Each number is 50 + 12 x the weight over its row's rms, rounded and kept within 0 to 99. Layers, rows and columns count from 0. The size before them is the row's rms in percent of the matrix's.

# layer 8 MLP down (transposed), 1024x256, rms 0.0479, rows 361-369, columns 128-255
100:51 44 55 39 34 53 58 45 51 64 48 44 58 47 54 62 49 58 48 52 49 44 57 57 54 27 47 41 68 49 49 55 44 59 64 56 55 46 64 61 32 22 52 59 54 47 57 62 56 46 54 64 39 59 58 41 37 53 32 68 78 45 66 57 59 29 36 45 40 63 45 58 35 49 42 54 62 51 47 60 48 46 38 56 42 64 56 47 56 43 50 35 21 41 23 42 59 61 44 79 42 51 57 44 28 35 40 23 44 55 29 47 49 65 72 63 60 15 34 64 40 42 59 47 48 47 41 40
098:47 71 43 63 38 60 35 60 38 52 56 56 60 49 54 58 43 62 46 69 33 64 48 45 52 57 63 47 56 59 54 40 50 52 41 34 54 43 45 53 63 41 44 66 54 48 62 33 35 36 26 48 68 46 53 29 74 45 63 41 59 59 30 50 48 71 32 43 39 60 59 52 49 37 58 59 56 53 50 32 75 50 75 50 32 35 44 39 51 52 65 45 52 56 51 56 68 43 37 62 43 74 44 37 55 40 71 31 63 49 69 50 48 76 61 20 58 42 70 41 56 38 43 36 41 65 42 36
105:64 69 45 63 53 36 49 48 37 58 36 39 41 52 42 39 49 35 38 40 56 32 66 35 68 50 44 41 47 24 63 47 45 72 50 35 36 52 57 53 44 66 60 46 46 34 50 53 37 61 46 49 60 59 64 54 32 46 31 45 36 39 45 57 48 56 70 60 48 49 49 57 51 40 29 27 59 47 45 46 66 41 50 41 26 55 35 45 34 42 36 59 29 24 60 53 44 55 49 44 62 50 46 50 45 42 61 65 53 51 64 52 36 57 46 60 44 39 38 58 49 46 53 47 45 61 68 49
100:69 49 43 42 23 54 51 59 54 43 54 53 55 59 54 48 55 49 46 12 43 50 43 60 52 34 62 65 36 59 50 48 26 28 45 82 50 47 58 72 50 58 55 69 76 60 49 55 64 46 65 50 52 61 51 68 54 59 52 55 48 48 51 32 33 48 74 46 43 53 74 38 54 49 45 58 43 65 44 52 48 35 58 62 37 53 55 33 65 26 46 53 34 53 50 40 54 65 24 44 34 47 51 33 62 58 45 29 40 40 63 52 72 63 48 50 63 57 41 63 43 53 43 46 43 64 54 48
091:64 76 38 66 68 41 45 61 36 51 33 58 45 67 42 23 51 29 27 50 44 32 50 72 50 69 39 41 37 53 63 46 49 27 63 57 44 62 53 39 30 38 55 63 38 52 35 38 64 53 43 35 27 52 61 77 34 47 48 52 39 60 67 53 64 38 65 49 54 40 43 39 63 43 29 42 45 72 51 56 85 49 47 43 19 55 39 48 54 44 56 51 56 35 38 45 48 54 55 54 47 45 37 60 45 70 54 49 58 58 59 36 56 58 69 49 43 43 47 57 51 31 38 60 43 43 49 35
103:43 78 62 59 63 49 39 50 19 43 38 59 63 35 48 58 37 48 29 53 41 66 42 52 54 57 50 53 59 67 52 37 54 39 50 49 57 48 60 57 35 66 33 53 54 17 35 47 50 58 57 46 72 77 50 00 34 64 48 46 42 52 54 46 72 51 26 44 59 47 34 46 53 68 50 47 49 48 36 58 51 44 68 55 43 48 33 59 51 64 51 50 49 87 31 50 40 46 59 45 46 45 43 56 38 65 42 39 62 53 55 44 63 71 45 60 46 45 40 41 44 59 43 43 49 58 65 60
092:50 57 44 29 51 55 71 52 46 44 28 37 42 69 50 57 53 45 39 38 43 44 59 60 52 45 30 53 50 54 49 34 47 32 39 48 23 44 33 46 50 38 53 52 43 49 55 53 52 55 57 46 25 48 48 86 45 42 53 50 73 58 56 49 45 32 36 40 59 75 39 39 61 46 79 45 54 67 44 45 42 69 51 43 54 46 57 53 46 47 41 46 57 14 44 55 64 41 40 57 59 47 42 72 32 65 60 68 54 33 37 75 58 41 43 48 43 52 46 39 41 39 66 49 41 54 58 52
102:68 73 48 64 76 51 47 64 58 57 71 48 45 43 58 64 64 61 33 38 51 72 57 63 36 43 43 56 67 57 57 38 63 51 55 43 43 50 54 39 55 59 52 67 46 47 49 52 53 52 55 47 54 58 50 32 63 49 63 56 65 47 19 41 51 52 57 54 34 44 45 35 51 54 60 66 67 58 35 64 55 56 43 42 26 36 51 51 41 57 60 46 22 57 43 61 40 48 56 49 58 46 43 61 81 61 38 42 32 40 33 66 58 55 40 55 56 59 57 55 47 37 52 49 30 43 35 52
099:30 56 42 33 47 66 41 68 60 35 46 42 42 62 51 63 59 74 29 67 71 56 58 50 53 63 63 52 50 64 66 52 56 59 28 57 71 31 45 37 61 40 57 51 47 34 42 45 42 64 54 52 35 44 46 45 46 59 72 48 53 54 39 47 40 65 47 43 34 40 47 45 53 62 53 58 45 51 41 43 49 25 68 39 49 55 52 37 64 66 59 24 45 46 55 72 81 49 57 66 32 51 31 41 41 44 34 24 17 25 56 62 42 75 63 63 46 53 50 35 42 50 47 45 28 64 43 34
# layer 8 MLP gate, 1024x256, rms 0.0574, rows 362-370, columns 128-255
100:48 43 65 40 84 54 41 38 71 39 36 63 39 51 43 33 34 40 57 47 46 62 37 71 23 51 58 66 53 55 56 47 47 31 52 46 42 37 39 54 53 75 66 36 47 59 70 39 25 51 56 34 48 31 62 58 61 41 69 56 58 34 41 55 29 56 58 34 43 44 69 51 35 44 17 77 41 50 20 68 49 41 63 42 43 57 44 45 63 58 61 49 53 45 52 58 60 57 62 55 57 40 60 48 60 58 44 40 46 53 55 51 71 57 43 61 63 59 61 49 30 42 33 48 45 60 32 35
103:37 77 32 50 54 55 35 49 58 28 58 45 70 32 78 55 48 60 50 54 39 66 40 46 51 42 65 62 30 58 58 54 42 68 61 35 43 61 43 43 50 63 37 60 76 33 41 33 55 59 81 60 49 33 57 33 61 52 38 36 62 52 60 44 36 52 41 34 43 26 48 63 34 48 61 43 27 38 47 48 48 42 69 52 66 44 33 61 45 66 43 69 27 56 44 37 42 52 52 37 49 55 52 57 51 61 61 48 61 50 63 34 40 78 30 43 68 47 44 56 43 70 43 42 33 41 49 37
100:34 70 40 72 58 54 54 41 43 55 54 59 60 46 32 61 42 60 55 44 50 41 54 53 48 73 56 49 51 65 49 58 43 56 55 26 48 61 75 69 35 32 32 47 37 51 45 38 40 57 47 35 54 41 51 28 38 48 47 55 53 43 47 41 61 83 50 51 49 26 48 49 50 64 51 50 54 56 60 34 40 65 37 48 39 33 48 53 55 72 55 47 63 56 52 44 47 58 16 61 44 32 71 55 55 50 59 48 37 67 58 49 46 36 37 71 54 39 43 52 59 68 61 70 32 25 52 42
103:57 67 35 49 50 37 65 46 61 47 20 64 50 60 61 72 53 64 38 52 18 47 25 54 61 67 28 43 48 52 52 77 49 62 56 48 44 45 86 43 45 27 51 64 51 47 76 31 37 64 59 66 32 58 53 51 47 62 61 59 53 38 50 52 58 37 51 49 51 69 44 58 57 66 52 62 37 71 39 56 60 52 61 44 57 49 50 58 42 75 34 55 39 58 77 49 48 49 38 56 48 51 43 65 68 63 60 55 41 68 55 49 18 37 49 66 44 64 51 59 62 35 86 41 50 54 39 62
102:55 39 41 46 42 42 32 81 29 47 46 36 45 49 70 43 24 46 42 40 44 40 62 66 32 50 58 53 46 69 56 58 28 55 44 43 56 55 71 59 27 47 27 66 31 37 48 66 47 33 51 46 53 60 57 41 50 42 71 51 34 44 46 60 52 33 53 64 59 60 64 41 63 59 40 51 42 49 31 58 49 49 34 43 46 45 52 64 48 45 48 45 65 74 62 69 43 37 51 34 48 49 33 55 48 57 54 50 52 61 45 52 60 76 45 54 51 50 53 39 33 61 59 45 78 63 47 48
101:38 77 46 67 66 66 32 28 47 56 21 46 47 56 52 37 60 44 64 31 59 51 40 38 43 39 50 43 53 58 74 40 58 41 82 25 27 37 50 42 52 51 50 48 45 72 47 37 41 56 49 46 32 46 55 49 53 33 59 68 44 48 40 64 52 49 55 62 51 64 57 38 47 58 42 62 63 31 49 40 51 55 64 48 58 51 41 49 33 37 32 56 42 47 48 46 41 52 43 44 29 58 62 47 47 45 40 54 46 63 44 32 54 31 42 55 61 42 67 56 58 33 43 51 45 37 57 42
095:51 42 45 51 50 45 61 35 32 62 49 61 47 51 48 71 44 50 68 46 57 59 73 42 41 44 52 33 49 46 19 46 67 43 40 53 44 70 48 40 37 44 48 76 66 59 50 46 53 47 56 39 26 59 65 55 37 34 60 57 35 61 63 42 74 78 37 54 70 43 54 40 58 76 45 45 43 60 52 64 53 47 54 37 50 57 54 53 55 62 43 45 67 64 37 60 65 29 64 57 52 33 44 48 57 59 42 46 61 26 47 64 51 44 48 43 46 67 38 53 67 21 59 57 39 46 68 33
096:60 64 58 37 40 48 43 49 44 48 41 49 50 30 45 40 40 64 54 56 36 42 63 44 55 38 61 44 37 57 55 57 56 30 49 37 57 52 32 52 47 56 40 54 47 66 74 35 55 57 54 61 47 70 30 56 57 52 67 38 35 63 76 36 58 49 62 38 58 54 57 59 48 51 39 48 27 36 76 51 49 50 57 51 38 40 41 36 70 49 70 32 64 44 58 42 37 65 59 49 63 52 57 33 38 64 67 43 45 42 51 55 44 71 56 69 64 58 53 25 18 43 72 36 53 67 26 27
102:51 64 51 53 32 56 61 47 34 65 65 56 56 46 60 80 39 35 39 62 63 68 51 66 38 35 39 55 53 71 52 56 36 53 48 61 54 39 66 54 43 66 38 36 79 37 62 41 31 46 38 59 50 57 48 23 56 63 57 32 29 76 36 46 29 50 48 47 56 59 46 59 34 50 46 65 65 52 19 69 39 31 50 50 69 33 50 59 44 65 55 49 41 71 46 64 36 48 38 72 63 22 51 52 38 61 70 49 66 40 61 35 55 35 28 38 40 52 74 55 51 55 57 42 48 51 38 60
# layer 8 MLP up, 1024x256, rms 0.0555, rows 362-369, columns 128-255
101:56 28 57 41 63 53 43 37 57 41 39 64 48 60 56 38 42 60 40 57 54 30 59 44 60 29 36 64 59 60 33 62 60 62 66 58 57 56 63 60 46 41 53 47 61 48 40 45 48 33 45 50 45 39 44 57 32 38 27 53 35 41 66 63 37 38 49 32 53 52 53 60 39 22 46 55 23 42 33 54 48 54 55 40 44 63 67 63 38 52 51 62 46 49 39 41 58 61 69 66 63 45 86 43 32 41 37 43 42 72 67 58 55 48 63 25 55 42 41 41 40 52 47 46 70 57 54 42
102:33 30 64 19 56 38 45 47 74 49 56 31 50 46 45 65 49 59 44 42 43 59 50 52 41 45 29 53 58 40 44 40 51 52 62 46 61 24 52 64 29 47 68 52 63 53 54 72 43 57 38 54 56 66 76 48 73 31 55 59 50 34 47 33 37 58 61 53 56 31 71 60 54 69 27 55 51 52 72 45 42 59 45 44 39 48 59 57 36 49 31 59 57 55 47 56 44 50 52 40 36 63 32 30 51 43 35 51 32 67 49 35 38 55 51 82 59 56 66 48 55 52 44 44 43 60 42 59
101:42 49 32 57 48 32 53 58 47 52 52 59 55 65 62 67 56 71 71 45 55 63 38 50 67 34 61 71 60 51 42 64 39 53 33 46 41 51 63 55 59 53 48 48 38 51 50 31 62 40 54 51 37 41 57 60 35 68 50 28 49 37 55 70 68 47 65 56 47 39 51 42 47 29 60 66 48 49 32 49 38 47 57 39 32 46 46 38 48 42 48 52 37 55 35 58 66 56 76 72 64 48 56 52 36 80 50 61 56 66 61 48 49 40 58 47 57 47 38 37 39 60 34 42 65 56 44 52
094:50 54 22 24 52 67 73 50 62 50 61 59 53 59 31 58 25 43 50 73 70 44 42 52 55 54 64 60 62 47 50 55 75 36 51 34 37 55 50 63 50 57 39 61 42 55 57 59 31 62 59 63 57 46 47 39 45 41 65 38 59 56 51 43 77 59 38 52 40 62 39 52 72 59 58 65 46 53 64 48 45 42 43 31 35 64 42 60 59 46 43 48 42 52 53 45 51 27 27 33 38 52 41 56 43 48 36 56 64 52 56 42 44 63 26 51 57 54 44 40 61 46 47 36 60 78 56 64
103:60 63 63 57 63 51 71 54 39 29 47 62 66 64 32 46 41 61 47 42 53 64 45 62 76 76 31 46 43 47 62 65 71 47 50 59 39 37 56 44 67 57 38 48 57 44 56 41 36 69 62 41 51 45 50 28 51 58 53 40 44 64 46 38 39 73 46 56 27 56 46 65 72 53 69 47 55 66 31 51 38 53 55 71 39 57 34 75 54 49 62 62 47 38 22 51 43 41 36 56 56 38 51 57 42 52 42 41 42 49 32 43 62 63 56 59 29 53 60 53 61 59 37 56 40 33 40 65
096:54 31 47 59 62 77 67 56 70 80 61 54 51 51 66 44 54 49 42 14 68 56 65 61 36 55 33 40 31 53 45 68 60 38 55 65 48 46 40 36 43 31 42 72 57 45 27 70 47 31 38 49 50 52 35 44 53 37 42 60 42 59 65 52 49 58 70 53 66 42 39 31 48 61 40 57 39 42 57 60 47 58 47 45 38 31 32 57 43 54 26 54 54 56 46 52 42 53 42 57 47 26 48 49 55 65 73 51 60 62 59 49 70 35 38 49 57 52 48 60 65 62 46 61 40 52 30 46
101:47 34 45 41 60 48 39 43 41 57 41 55 45 47 49 75 63 35 61 45 51 27 40 69 64 49 47 42 66 46 52 29 55 35 43 57 53 73 46 49 66 72 56 49 49 45 49 61 45 48 61 35 42 65 69 52 54 42 69 34 50 44 49 54 47 51 45 52 52 60 75 43 56 54 49 24 46 62 56 33 39 60 22 53 36 37 43 49 63 68 54 71 44 72 53 64 33 39 52 56 70 73 53 36 38 55 36 46 34 33 35 42 48 45 35 41 63 29 68 33 33 73 42 52 40 55 35 54
097:41 49 75 42 48 53 37 50 42 67 40 65 58 52 34 40 57 64 57 41 37 55 58 55 38 53 44 30 62 53 60 58 48 61 44 52 37 45 53 43 45 44 56 41 58 60 48 53 46 60 74 64 43 20 50 40 43 31 54 58 45 47 33 32 47 74 47 41 51 41 49 43 49 38 20 50 76 58 38 50 38 40 46 25 41 39 40 46 36 50 56 46 45 69 40 51 51 56 46 57 76 50 62 44 44 59 44 44 30 44 46 64 56 50 64 44 32 40 48 74 20 42 49 57 45 53 30 45